Part of a small language model's weights.
Architecture: RMSNorm before each block, rotary positions, no biases in attention or MLP, untied embeddings.
Each number is 500 + 50 x the weight over its row's rms, rounded and kept within 0 to 999. Layers, rows and columns count from 0. Numbers have three digits each. The size before them is the row's rms in percent of the matrix's.

# layer 4 MLP down, 128x320, rms 0.0739, rows 8-48, columns 0-159
090:441494451550528518484550562466539468454438504543377444454514456499434434420509620502430424411427469531472574520518589502548506525530377584497448573534518495379530439543449503469450471440454436552463417497570522498441578514468512581505543570376485453514531385548471483491635442488431499516448488520453555456436548431547452561508522505412507432590473544571562514478482497452469462487455566525503486546573465528443536494443545501510418382520499558496544514561462470417476397500502496
092:508489477529452520449495520479479535552581546539477584458363501487471475407446432561508416480433481461475548553489438544423628466435412580570546471514459517487498441493517510543524538507412494523556496536494531531580536500427464501538458539539492507528441471460430378526449504557615517566474524523586549592406436429596574504496493480577563574431476500554483560482452549457501481490573467457508377478516601468455468456430519547526498499515513587546562565449455512514444525466427561
097:506437569483492485515473519469471538509468448522535463488548514576525534514475491555423526388480460481453444464446533452442455440455519375528544456416498429447446475469534557485568519552552554570473536556384568485547439583401565476551556498516540460468459479478552555564482530485474555409480596498584467471540505556486496474434452348545549503450431501523487529446504523441457389489442509535445448620518550578478471427530598639539483536554485556521476566551484462373542541537473504
101:524615463435479534425484462447490493529545515490513455534479438408424545509475443473433406552485542450479472500566554507502510573474491457452476468460451482479445500472523436419492487407441442548469446512449505525484505497515474501488563496562488462421569451549423407457526654529478567403541443507492509534526321437424474544550531456478470576495491540369539423457491465482484452560477543468506458468464575513516388455464493430430413443501467458525515487478529529521472549386425468
098:563501516524468587568421504612496487403445434512428559540566508535399550476501538498445493416546643534423528515507488426360573574467489566486496502426494513476475495513436490455539537505512494499514487504515471534478499459518499452459515566466497526537415525485536560589587462541485432498529485452547506456462468533466427488437554570415468445525478516469510396532494496492458546495581630482486390408546463482524511443489590583435469465552495515532425512459455454473437473564492501
092:508492547510504540485481578467458436464460507458442474437507492530457567487516488492613410536600447462583508425450495494463572490576592457498458433470558508470502498532479518437496560436494451492499466521537469526583587446420449506453619497500495543444539461517594565523572461442451505522508467513495597485565469548516484482457511519443484558451515502453492523499456577559491589511451468545462418509490522471431443417452551535425380495471451565522549470516430496494501526475562516
094:478483434422519532480486422569523480493447478565514488525472528457491409495617569639495517551454439440443510493531428522582471498464475463478455533500574443556399499506455571399522588467447423445544496474479498501505428387477437498446541515573523475506562476533422499414488503538551544519550551471517496468459464433544443422499469455481499530514526497465496515568479544459541509459490377586539498436449479455504607514533458478554553490466352488439474408480507524523505473485526565
094:499567521557556566561490524570584411384532487533503601479536485560457520483486443542487451471482492526466550596583464491590511470515451456535449476568469395443433577484506512531518487509541527572479549521539574501407475457614472490448506506503559441554494520483505466492454580553526593490427477433392491638549469428462544537511515471495482527513488474479441529467556523568579620433388539513489515449464426472472485544445500570436514498514432390476484522468519509541447467466527558
123:468490491490500580517544516552451457538546629493443538540448545497429507468388547497602557540508508472596538542469588488510534447534455544511443522463409487558533492472434464517481489477506482353466490473524505496438593508552486491516447553552568460574498506469417493455505487440471538567482473589527493576499405509588525576365448469412587447459571528484560506468520597581505447416481502456470506439476548403478572619458563500503445514548500474492592461505553497455544475539504467
097:504385472544536542480557498492483490472529520496492454462490498467537424464498521517451554580408430462498506543478536578480469432495541479533526497545429518506420552475358570489524477477587556512500398465580485497562510494510475482509485535486530486664526519605441500513599395508494461472531485527456471469686518498598542410501472431465515501456475533571512546486474554578517535477557463505561577459495442490544424522439552527538570529457564549545496509483549466516562517540502499
103:491564559392508532515530419481487457537473491460499380499491510460539508571427502517531513437462492432554491575433449521546485431466449556405461487452503444545502535520508575491479451444528506455471465498523557461471564480489534508514565433534563448456403483614478541537461518517564597509459461438456485576474456531480513535526563456530451540525462508459486502507491534510522486498453557590436488503445489445591485504491596455549525476514588498418476399487560498519576510552521531
101:417477492513439469541420591451438500561536496454474389432433577519446472482541573511522567500543565542436362451508421492520554517547431574451547544529528487516551538494494553451462578454576443433520569507575497572413511563456507467507419542511477486540408433476511496448514556458519491491413553525483429384479559461450378468559390457418483478427463560499488479467460566516447543530504491510474538534469530490566459504555606489554452506436566524491567434610500504478502529490461413
091:453460371506557467519399493532512491468450515557498409502408519443404500511497481476508549480533542485480519462599437530563496512528534388502441575512436589500484504489486517535543509478465494530594431463484459456455540544504446597542455590516490493508494540526470523499498535540614501442466585471444500565534470445490526509486498576481598569533480547463567550511480454593526519484457440451552528560536506511451532548536427421525536455463384505499553507637543633524540566528578504
092:485448508464575491517547569555437497612505490491443537548515517443517466438582499579606506443533572480580551486434549470527403543483589528504467545529471519484541582502521535518529493513451508526536563473400541493603565435474515484466498446440489448405630575487559428581503436491572448531528480575506425534435455631525461437467534566578493505416496479441551485456541407499420566491490495466486504528491520446439523486542492469516540551385560457530502483500551450401492519547496480
098:491468539549447523455427478474463473521445425459431453499532536515525537509603463524513517428420530590467442537526439472474422445557540545554496549467558426504428487436568504502495457500443517410533491484511531427574582545583454559444491501398404482555451555480471525441541552536491572536584508504479482423508501486531562467525436429506459469509477411510460489471554459536428560537460462453490597519613527433484495510526441418556497501549499426505510495482563414413568522427522552
102:517445497559504415534486508643577602594539469478530471550476528590537469437523548512480556527454500443532555519539442485527541515480554597504478500594525534477433497551522524533470451589475445545489477471511497438528510611530530497530423492451525518452490437489502372511472466473521453522521498487485536526456479434610490558415432547417600525436504553553514464400511574490509503511607444416489538423507422515590500529424464492538516415468476506512493516558470482431526420466493407
097:532548497492508562460441585533492441585516475509493344502407484565484463577543452453410453520427549511547562460477546534550536319535438531566526522457468466493554507472438544474588489548546576455599489522503429504522486459499502489571465516527503515553480485501395443515656511497533500559482517446484438504540527476516438524486464519474521538469316486462466524585495599496518533530551435472479602531574489564462521461552528566492589463477487488404471497474518506515479461550484485
101:401445491586497525493365476534406511441553567538453560532530490500519487484453468523491553490534536456531541530503567458586508511504467470566481468567496476481469449547466513425540496570482606501508485527589431474432478411428534471554508377439426610498441552505472498476515559498548456514520516527459457469494533467439586435461570547475506449533496481433443476535547507521554561511501605422438439582531572444479533615454498476552443519530487458463451561619513533574580612523464523
103:583506463494530492483427436467434462380451477539494486463469498475458534508455512428629528587439473573412506530534554523485533555480504447487546470476371509460482486505581545471476533528437426553556459509498511481433519489524452499429537586450443560511512452462484445447539467498506515494444533540485484502551610379478423474494606391487474477546521565448552505427533545481507445500539476460538596563458576451487574448509424477434508473418540502545510485498498524521503445491528465
098:405477491538414472617536443653459445572510522467475450575455480458492504609477438442502513472507650449456425488582454539559442486576486505554502517457422579577538496476461486551515542448431477561422495422547492502412484511423496485534558559506534449421542503604485531466478503535424445488595506491523537456483599502458462534497517550580426494489527478480414521527546463564509498587514398480450552498459465542542474537533516495547500577553462497454450455454514477427456573491516556
093:434519429343608524566462488526436459480468497539465529356471440455538532550452506594495385466535478483560487504504534552513438463508556456535560446519573599402463541479426528566427513528499451415490400534516543394469475516523462490515522441558523518562435499518503469632491492550516479519576430483547465447517486560542534507524516483478404474512552479518500464493567540457586394495503490469539469495547534471452459515507448532475551482560494481476523453457474581443560531470543430
092:481590460515439464499509528465496463581458473493532494498545501480448547501461478561413454514494479534445447408563439600454525516491524483500520492547529429481430502460564523447539480385523481459528434539522568396517438468455542556528497462495550496464501459561521599513442606529520508462436467378413506486498456544484553549384511500428501446490444465543560461531490487422549421460409463417548405493523543457545585439500510460509528642539435433498414486481494539485550466425527460
097:573500532518558467437534492527504456509506441475476455492580506416507542495557521551560510530510478502471580429485623421477518478519588461479445448576469517495404511452459502481516488454526571531543466653549472520564543446480587601579511462437467512478491425612440568558537586364480438529533407596504551557464458524540453511414472596450619461429388529546506487479537479473524483488483537513563515431501600490524426500521558494582551562468502530482567490540477522506384485481663542
100:569522590440451447478543514499465565550570456459499502502439486466448502465464485509480485497456498560531456422530504441495488468453553456480568474548448491514412376456569453466401448459534331501420542445518477508567475467536516471512463451546448553489457533394434492591555623527430489574400562475502516533519551476548560587490466580530532463414572502442558490539529465545498532459541505537477502603546487452487512461453508449514493566557551489416424483480488517487518491519505534
095:509445385455443477519466511426440548496513557497479468476511506503538468531553483448532485406432442423541517422512425540436474526526499519469505595591523523568496478594527523487526450587511491390451540585440515515539463479456471478500471591521476467452518491444539438520464484483498431451599477489486548495538576512515460487497540572501493517535495514488556600596507484521563544423503546448445515476635519551476535390491489452551509473399489475515487472484446537506514541474525547
090:500494580555524502485565509469493499494447536538560460421541540590552518519472449417618502504614479518517552550380531564495533499485513433484486493469496498468450605532513425438480545584532504491546449536550553497523529492390514482566576496472489524461514512461458505522532489456538529473511558481431502572429505460537525499563520612412522524589531570518432584512422493545418546443516578498478418530449527564422477441513521432491405557491499479556582443600469459521541467474432470
085:551428554531490516457477524464490515460557453519505508485589538558482458422527416475562469477498460452523503501468568510524583475523597604497455506539581528478545508452505539574461540491419482505431466489551511523547488471495434449547558536511459520517530392498517480596501488599394550590483472609474446570429458548519431554568493436525552448500492475518455306463521538470419509442453525504522525555502383438529460437487537462466469523436484431441505510457439511504511491492501546
092:507508466551499485438561443511552447545539414477492463474613460503487496598493486418524577493460403527526426464524471469567538470497501514482437434569514451547517475515499574535586478535471530511513508438523490507553539437569470583503355486493472524445497540532495521490580508461501481472549598480533512530402527533540538507441499554515507437604454510463517539405380502574454445505390492491429426483482551511443452530559484571506528488481474562498584456604479479519521494426527528
091:494494575528504572501614531523539523504438536469482422465507591527374552541395485491648444529507622410507546460451392476515499597506471512494441496608442503486523486506432513500516541538450531403490474600438439372518505486513507475512493436519407501604544495432444434539536518466404471471521559428514461566611423480528531536470514332457454607485503529526477467516465451562469547520583475492494527419542541494492498536431441408521567510545485599477589393524489433523496497528433510
121:517585502527457428419504462496550517555421478506480556515516524465450568501528493428544553507430510487514492511555465460473488545477472528482509487494403486455462518474522507432520499540497477479476504515514466484500566533577492453528508500510557494509543457495554570521502517425474632460532588394505458511431464489476509378524570518500519518466442542462500503531465432507487494639430525655565481523395456429531519584412513493556465586562464458510541520547590576582516475446565511
106:428474501499418510483455557553483452550440479432438497471580499563558488498491495555679445588557491536508551549524511496535486502515532544489431553477590507576509495518472488532444540506498528576466486558495459508528497528474459513473483527450544529499452550474420538478529495548585528583479561507543415523508504514447504405465568498435691432590558470514562410402520484585496488448477584500451524479442509484464541540398616471488571438535545508520618511568463494430630493425478578
096:507528514433591405526489560495463524469497591537575521556485540504537497442447564552443494595600551499555517472528566447522432533482461416513532465527475545446446468531542572533500453513511482499530417494604437518489517615566524505490528460464486528414418576557488466413472467400390503470449492475492640603521503517453503545434537509544509510467485493508441464611508530515562507530461469538513529474568472510502535611497428578485553487450461560627545526496465452508558446460520499
094:417527483523427553456535560463495461599487504526424456493490546601524461410494475515461441524605473426492550480516404509488466441502534504521633504466556435581411496527472385520424491498466400465451515558545480449477431490499605428558461501598505536508529577468414494470414539459472540484435496569495557514506430510433429500509538547538555437493464428471571484466487515584515484439548584532536617491535407436491560514607481463500432540527545484537527508519468509445444516452524475
097:562493527487480434510511443541478432418410449435471519519451581439526549498432560505537467508417421400522573484563443507534495579469502447477506471544484396483486498543592548489568514478382495574647547533481538489576456504489472537518447561557542506516510492552503492489443552499539459443507430511521440579527468534559384512508498605583479482547427567595514461439473512453431505540578545522484506455526396627537450457481516480504445420501448520491553520475539517469439522508513438
096:538511463525567553426507404455497514528475469438521560514494467465495538525421533438574518511485551532532545470462508480462501519493460436405508499538462514382418542501524441577583518499581521447525481580541480490473483475486464475570582437541478424439476503534469478530519546454488519652423470580508492480484433521466574466535489481524475474450548506537539533488466507521497379503519422483577508492509494486416437552523513530557585503593474578514555413538498450457538523518484444
094:461491440600450529638488447518514456485572421458527529440400435571451472482495440500576428472496532478482457425506545436510522500550478554542487465517458483440557530598527554509532525491463523496440518495487430543453462472494492591524519639458516562524518472490458465500418563526572492528519596507519481555468577579490415506466546568504518524511523554494386585498501483579570512476511535430449522587495503439467538421533515566389567474538440545496575501543496544503488597550507560
101:545512490508475514558462450473486417479553486381560432399443523454563469546430506522516560566457518538481501451452493531505458557569467446472493525495396469439422563507464514430524502467498617509426454481465562540533483494494412538463491436517477342496531559450499518496433548489431561500467541483509466498426437493487593507443474445535502553480472575538507504498492501393484480506488489481411477509436547431546463423428474494556499537443440559477494392453468388545524507498466493
096:529455515439450384442516497403554467495497558529425520486479590460517445505479528441490512601532472521502465625546465450514424455524504555471547537434475497501453552487616434429510614460513531529479507552528450474432587431461406461547570547533529433517498589497564588408462454472536453457508404502554499515431495461589537503527448449522503515487461429459518522487483436452493579539459497392417528462519512477442482542480497655564542521543523467456432501507503453458382471524496579
100:487589453506426517458646486524447472529578507445529571551481536510542423363524529474448516379459438427477495477468438531565481436532488492400512435436516459510476553500576548509405518561499490472447515436538530427529474493544547571569469445469471501402462502556462523469515515465498472491447494459516446482548397514500467481451490551427514437589482385509431389433580521525498457423553444503532452528466550451545515545561450577529477537506576522440471568524430465494542346456523541
100:501441473464458525619515560503522447441508480516549411513506616494537626593389475552536450493577548555411533524421541443498468464481569464548498484410540489501419578506561487463455573499497533497493525449398573450505535496516544490462503471728486451487518502542550545521568417512560510619514512474497492443495467402515520532479471583489439445432530527468446485483492526412548544533476544481520474534529510532542479519445582460510498511508540445533461611524576535536426499465551496
107:535477527497529463600487527487541440459466513541476487488537465526468427487481496504491462562453482572505570568493504584470553525531486474503496560516509508443459459472506487564470500425587509502464391518426446466524444575473518431516569543396561435446616447569459507455469510524556519544500486457511566535516482446505440657526565456427489531478567499492478556498559397563573496544574483420416416539449482591521449392472467533472482517552468486449598606438547507520476437427400490